{
  "num_hidden_layers": 15,
  "hidden_size": 192,
  "num_attention_heads": 6,
  "num_key_value_heads": 6,
  "head_dim": 32,
  "intermediate_size": 768,
  "vocab_size": 16384,
  "hidden_act": "gelu",
  "norm": "rmsnorm",
  "norm_place": "pre",
  "norm_eps": 1e-05,
  "positions": "learned+rope",
  "rope_theta": 100000.0,
  "rope_fraction": 1.0,
  "qk_norm": true,
  "attn_scale": 0.245,
  "bias": "none",
  "tie_word_embeddings": false,
  "parallel_block": false,
  "extras": ["capped logits"],
  "init": "uniform",
  "init_std_qkv": 0.0418,
  "init_std_o": 0.0519,
  "init_std_up": 0.0599,
  "init_std_down": 0.0599,
  "optimizer": "muon_hyperball",
  "learning_rate": 0.00909,
  "lr_mult_qkv": 0.7,
  "lr_mult_o": 1.1,
  "beta1": 0.95,
  "lr_head": 0.00711,
  "warmup_steps": 0,
  "schedule": "wsd",
  "decay_fraction": 1.0,
  "decay_shape": "sqrt",
  "final_lr_fraction": 0.1,
  "batch_tokens": [32768, 65536, 98304],
  "max_seq_len": 1024,
  "doc_mask": true,
  "train_tokens": 457400000,
  "max_steps": 7711,
  "dataset": "wikipedia_en"
}
Each number is 128 + 24 x the weight over its row's rms, rounded and kept within 0 to 255. Layers, rows and columns count from 0. The size above them is the row's rms in percent of the matrix's.

# layer 7 attention value, 192x192, rms 0.0416, rows 159, columns 48-95
size [ 89]
[[103 144 142 118 106 145 112 122 120 193 103 130 137 103 123 133 131 138 110 118  89 110 122 126 145 132 127 126 132  78 171 136 105 117 137 130 130 135  85 159 140 163 128 153 148 137 146 136]]
# layer 7 attention output (transposed), 192x192, rms 0.0518, rows 159, columns 48-95
size [118]
[[126  89 110 109 148 107 167 110 124  80 131 141 113 169 140 142 144 109 150 137 168 124 148 113 147 136 127 106 117 149  95 145 125 151  94 136 125 115 171 107 135 137 134 102 114 114 123 123]]
# layer 7 attention query, 192x192, rms 0.0417, rows 160-190, columns 48-95
size [ 99  92  57  77 100  86  94 107  96 118 124 126 102 110 121 116  70  74  72  84  49  75  51  84  56 114 125 116 112 106  98]
[[120 129 130 141 122 119 100 132 161 127 116  79 134 103 168 151 107 133 125 121 126 149 101 133 123 114  91 102 116 102  97 150 148  79 183 138 125 120 143 109 134 105 137 114 160 156 127 120]
 [127 118  99 122 126 112 114 129 139 143 106 146 126 139 145 152 120 103 116 148  60 116 102 144 127  94 125 149 103 113 144 176 159 147 131 111  89 114  89 152 108 130 124 120 133 149 115  89]
 [169 154 152 139 128 113 130 100 150 151 173 113 131 149 139  90 139 134 142 103 192 171 156 126 116 157 157 114 113 178 111  85 107 125  93 158 151 148 155 106 148 103 119 150 113 125 156 166]
 [ 89 141 119 146 134 124 143 185  95  59  85 107 111 105 116 148 136 114 153 177  95 104 119 124 146 104 107 121 134  92 122 140 137 179 134 118 148  94 126 160 160 117 139 134 126 141  99  96]
 [117 107 125 139 135 120 142 125 135  74  92  68 100 118 136 130 116 109 143 141 133 146 102 133 133 128 123  95 108 105  84 128 126 144 113 160 164  70 146 125 194  87 136 130 132 164 138 102]
 [122 151 138 105 132 154 131 162  81 141 138 169 151 119  75 160 152 123 107 134 117  88 143 102 147 116 158 152 137 164 164 117 121 141 141 101 100 153 133 126  64 173 122 120 129 105 144 141]
 [139 127 171 135 153 171 150 128 103 151 122 129 124 118  96 122 134 128 127 123 148 130 121  79 149 161 176 137 132 172 125  88  83 115 105  87 121 117 123 104  97 163 129 116 134 135 163 135]
 [133 178 104  97 151 140 147 136 158 140 125 148 179  97 114 104 125  97 118  88 117 125 102 118 163 145 160 167 109 129 166  89 156 136 141  97 126 140 103 127 135 167 105 122 129 106 110 119]
 [134 168 129 118 151  84  78 132 144 130 139 140 159 129 113 120 143 110 126  84 100 154 132 165 127 130 114 143 133 155 159  87 130  94  95 164 111 107 119  99 173 143 111 157 106 114 152 132]
 [107 129  86 124 141 114 146 150 123 105 118 149 123 120 131 122 123 150 186 127 174 149 158  97 119 124 100 145 155 131 131  98 120 114 135 131 179 110 139  98 202  82 137 130 141  74 103 121]
 [ 84  97 121 154 114 156 102 115 146 111 153 170 122 103 140 130 112 154 145 145 124 108  97 126 143  84  91 155 139 149 129 145 104 130 122 110  98 136  95 105 133 136 151 118 109 105 140  61]
 [142 130 150 116 155 129 108 144 101 122  76 112 135  91 133 137 136 129 120  94 125 103 145 141 146 110 136  91 159 147 132 118 126 117  99 160 119 108 149 145 160 111 181 133 166 137 149 127]
 [154  80 108 100 155 128 157 117 130 125 107 124 138  96 102  85  99 121 165 132 140 112 177 127 120 138  93 110 128 140 140 134 122  95 119 120 166 147 126 143 106 132 145 145 170 145  89 134]
 [147 122 119 113 107 141 151  86 134 105 103 150 162 140 157 121 125 155 149 110 155 108 135 135 151 103 143 151 147  90 132 185 160 162 114 129 155 130 126 126 126 103 139 126 153  84  95  87]
 [142 141 116 132 134 160 118 132 110 106 105 130 100 126 168  70 100 104 130 116 134 107 169 142 111 108 133 134 149 145 126 135 117 131 145 122 154  86 140 137  85 148 131 135 149 130 132 165]
 [110 138 134 154 151 127 129  98 159 114 134 151 102 127 123 160 125 109 140 136 115 106 109 134 159 125 108 163 144 123 170 146 147 145 121 131 149 151 122 114 144 153  91 164 123 152  84 131]
 [162 146 145 151 116 137 101 118 158 156 183 122 105 164 156 108 115  89 116 114 152 106 109 130 103 172 162 101  93 171 139  69 123 164 120 119 125 170 119 121 123 125 110 148  72 124 155 168]
 [116 110 141 114 147 177 151 101  98 149 124 127 145 112  99 150 112 167 126 105 177 127 152  99 129 133 134 125 181 103 114 125 135 115 171 110 147 132 185 140 118 132 151 101 160 110 104 147]
 [141 111 131 112 171 145 155 113 116 167 131 151 107 135  90 130 136 144 147  91 175 171 149 118 131 186 165 123 160 130 139 108 117 126 133 131 142  98 176 144 124 114 122 110 136 116 134 188]
 [133 108 114 119 152 138 139  99 140 205 146 164 135 143 122 138 118 152 112  81 133 140 130 124 124 153 137 149 136 125 148 144 139  93 172 109 101 143 136 133  86 150 126 100 133 113 109 149]
 [174 146 168 122 110 126  93 113 119 114 144 106 151 133 153 101 139 128 137 110 142 130 152 128 108 116 142 104 125 184 128 106  99 142  78 143 131 143 127  77 132 107 122 153 116 116 185 116]
 [155 157 155 101 118 139 106 146 109 124 156 139 171 126 114 122 144 119 126 111 124 104 165 102 133 108 133 144 141 177 177 117 112 138 106 113 114 168 129 105  80 163 108 135 118 107 162 136]
 [105 101 107 138 142 129 165 149 110 146  92 153 100 126 126 160 136 136 146 152 145 122 130 112 157 145 148 111 126  82 126 135 132 136 173  94 104 119 109 180 107 139 135 110 145 112  80 147]
 [128 104 154 136 135 153 137 126 144 103 129  91 116 121 132 111 102 122 163 147 157 131  87  79 149 130 139 119 124 150 119 123  97 139 107  84 150 111 102 102 156 106 145 100 141 149 152  90]
 [118 190 132 114 193 118 117 164 166  98 102 106 136  85  88 128 165  93 112 133 124 132 101 121 182 126 131 122 111 137 159 110 155 148 109 104 142 118 113 136 155 157  89 113 155 127 124 146]
 [176 116 129 104 162 125  82 114 131 123  92 147 129 132 143 119 132 115 194 124 121 136 115 159 154 142 154 115 129 157 182 110 116 166  86 117 135  67  85 143 139 125  95 129  94  86 167 129]
 [110  85 154 110 118 102 141 148 129 107 135 108 106 127 118 163 137  78 158 174 108 116 101  98 171 149 130  99 108 131 136 135  96 137 132 121 135 119  79 171 113 129 140 151 106 188 116 133]
 [146 119 105  99 115 118 109 172 121 156 141 118 105 163 176 121 117 129 109  72 115 124 172  94 138 128 126 152 138 159 174 112 118  93 187 132 110 147  88 148  79 134 140 140 144 128 117 134]
 [142 130 116 149 126 121 128 143 117 122 108 155  99 161 146 127 138 128 114 157  96 108 130 140 109  91 130 130 101 127 109 114 129 112  95 128 107 127 103  87 128 140 146 132 168 128 156 101]
 [116 128 124 148 126  91 106 118 153 147 141 144 162  96 112 132 120 115 164 183 133 121 121 148 124 142  92 113 129 105 110 153 123  84 111  88 134 116  84 102 140 135 138 116 148 107  93 158]
 [141 120 134 134 144 101 134 129  83  96 128 108  90 115  95 148 143 136 128 146 132 140 134 129 100 110 124 140 141 142  91 119 166 120 135 137  84  92 142 132 119 157 158 112 134 155 111 148]]
# layer 7 attention key, 192x192, rms 0.0417, rows 160-190, columns 48-95
size [ 96  82  58  68  81  80  83 105 104  99 103 111 104 101 102 105  86  66  64  72  57  66  58  81 124 110 101  99  97  97  95]
[[ 79 133 135 138 116 127 123 133 108  98  98 109 155  97  94 153 153 137 122 151 100 154 161 153 156 123 119 135 171  87 128 165 146  73 134 124 107  83 144 147 130 112 130  85 189 166 135  96]
 [144 108 118 122 115 108 132 167 131 117  94 145 118 151 171 117 167  90 148 121  98 114  84 118 109 119 133 157 103 146 160 124 116 132 141 147 100  86  93 121 118 132 105 121 137 128 150  93]
 [155 142 148 124 127 104 107 114 168 131 171 135 120 131 128 102 109 130 150 114 127 122 132 123 134 118 100 137 107 184 146 114 119 136  89 154 158 194 134 111 161 106 170 173 108 136 123 130]
 [133 166 109 115 121 163 131 158 114  93  96 152  91 115 116 135 156 129 125 145 117  76 133 118 137 136 155 167 168 113 151 166 152 112 121 114  92  78 152 139 133 137 115 125 173 109 157 144]
 [112 153 110 135 113 146 107 127 170  96 142 143  72 139 109 107 109 118 142 149 105  89 145 132 135 140 141 138 126 128 181 116 152 131  97 124  99  76 118 124 160 106 128 117 136 170 128 104]
 [148 119 117  95 134 148 146 130 119 179 125 134 144 107 121 144 158 158 110 116 187 125 109 103 127 106 149 138 140 128  95 147 137 100 151 101 136 151 162 135  96 143 125 139 142  77 112 186]
 [149 109 122 126 172 144 105 130 140 142 143 109 186  99  87 137 116 145  94 116 124 146 106  98 133 151 138 158 134 161 131 142 118  86 120 100 168 120 137 131 121 163 120 117 128 136 112 140]
 [142 135 125 135 139 174 134 144 152 130 170 125 140 157 128 115 134 118 133 126 123 143 140 146 174 144 131 154 135  92  76 111 103 113 132 129 117 149 142 136 101 170 129 119 151  79 115 158]
 [114 138 105 108 158 132 151 143 140 114 116 113 113 151 144 116 103  75 144  44  91 113 117 129 162 148 135 127  93 139 143 115 125  88 110 175 149 143 113 118 126 149 128 159 121 112 138 131]
 [ 83 143 122 134 154 135 143 163 129  97 107 130 125 134 105 154 118 111 116 109 112  86 186 103 148 137 129 152 118 152 149 135 106 136  86 109 118 105 183 148 140 137  98 118 137 132  93 147]
 [105  75  79 128 117 101 112 119 120 129 185 128 143 100 123  94 133 102 153  93 117 122 135 116 143  78 116 123 112 139 115  85 139 132 114 132  86 124 166 118  88 178 168 146 135 121 108 126]
 [130 147 126 123 135 153  82 143 106 177 135 100 129 127 134 144  95 144 130 144 167 167 168 136 118 129 141  94 173 104 111 134 179 134 148 132  87 117 140  82 136  76 118 138 162 121 153 154]
 [143  87 104 112 147 127 108 155 129 130 148 104 136 107  94 142 117 130  97 111 163 142 156 118 117 159 153 155 126 144 109 118 115 155 128 109 145 130 151  99 170 119  95 129 139 174 152 118]
 [121 115 150 147  59 142 138 111 121 111 132 137 154 169 178 120 134 142 153 136 161 168 162 128 133 124 155 139 164 102  89 128 137 163  86 125 130  93 105 111 105 105  80 106 133 134 131 112]
 [120 181  98 107 158 119 107 126 126 142 124 149 132 126 135 120 130 153 135  90 152 136 140 141 107 119 116 123  87 179 109 144 149 128 153 141 160 127 179 112 139 165 157 106 114 193 138 123]
 [104 100 145 128 147 112 156 138 111 126 127 131 139 128 159 117 150 119 133 145 113 110 132 133 172 148 164  82 131 148 165 154 101 106 133 134 176 183 125  57 110 135  80 153 124 115 156 127]
 [105 147 131 169  92 105  73 119 159 136 154  80 108  93 148 132 121 120 126 127 127 137 130 146 116 148 106  91 131  94 128 134 150  96 148 155 109 135 120 118 152 108 145 128 138 159 125  99]
 [113 116 141 109 138 133 138 129  96 149  91 117 147 126 123 159 108 146 101 154 128 152 154 132 142 119 145 109 172  81 103 153 139 118 150  96 114  94 153 145 104 122 119  91 150 141 103 129]
 [ 93 126 169 118 196 135 131 142 115 140  88 127 175 144  92 152  94 153 134 131 151 153 159 129 148 132 117 105 127 133  89 127 115 149 133 103 176 136 125 120 117 139 116 110  91 140  93 156]
 [106  81 145 134 151 128 141 124 107 151  93 112 171 142 123 148 134 144 111 140 138 166 134 140 143 125 123  85 131  81  96 128 117 144 167 104 143 113 139 143  92 118 107  94 113 133 102 117]
 [152 140 127 143 123 105 102 108 148 122 177 124 122 126 147  91 110 129 139 110 149 115 109 110 109 125 117 144 120 173 126 114 126 132  85 159 160 177 115 102 153 114 153 162 109 133 128 150]
 [174 115 132 126 111 100 109  99 135 160 168 130 144  86 143 121 125 126 120 111 190 130 113  92 102 105 123 145 122 174  94 137 123  96 100 119 162 187 136  99 119 141 149 143 116 106 133 165]
 [116 122 118 131 141 167 159 132 101 121  77 139 126 130 126 162 147 135 121 142 117 134 147 122 168 116 141 142 139  66 114 139 129 133 161  97 115  63 128 172 101 126  99 108 146 105 104 113]
 [134 118 131 160  95 114  69 102 152  79 164 141 126  99  89 106 123 147 121 162 135 131 143 115  71 129 131 131 143 187 152 112 126 119  88  97 133 115 122 102 132 126 130 102 129 152 136 105]
 [123 133  95 105 152 159 121 144 136 106 122 118 125 110  98 146 119 102 103  95  91 145 107 122 147 111 142 137 126 141 177 140 121 108 131 137 152  80 131 126 146 164 104 118 143 149 154 107]
 [107 128 141 140 148 129 126 154 134  86 119 149 132 169 111 130 120 129 181  98 158 131 150 128 106 121  96 117  99 123  77 109 142 145 117 107 143 144  75 127 111 137 139 113 113 115 129 113]
 [156  99 129 164 138 106 134 143 142 140 132 118 114 126 118 111 162 130 129 125  95 146 119 140 112 140 153 131 163 124 140 145  87 125 123 135 105 156 100 122 126 151 133 142 133 144 137 149]
 [145  95 133 170 147 110 121 153 128 159  89  89 123 107 145 157 161 113 134 126 113 186 140 135 165 148 115 107  95 151 136 148 132 132 157 152 168 168 152 147 130 129 134 153 108 140 132 140]
 [153 148  73 106 122 118 146 123 108 129 112 142 123 132 133 146 142 130 106 110 115 111 104  53 123 130 133 150  96 173 161 129 131  98 141 128 118  84 113 129 107  93 101 132 168 145 136  74]
 [112 154 102 131 107  71 155 112 130 123 132 119 124 107  95 120 139 149 124 103 139 111 143 157  84 129 140  89 124  93  93 118  89 133 137 119  98 128 111 127 102  91 117 106 171 127 116  93]
 [132 129 138 139 161 110 122  92 111  98 132 157  74 116 101 133 174 165  81 160 150 144 124 122  81 131 144 110 158 147 134 143 181 104 168 122  76  90 126 104 113 128  92 131 124 152  97 140]]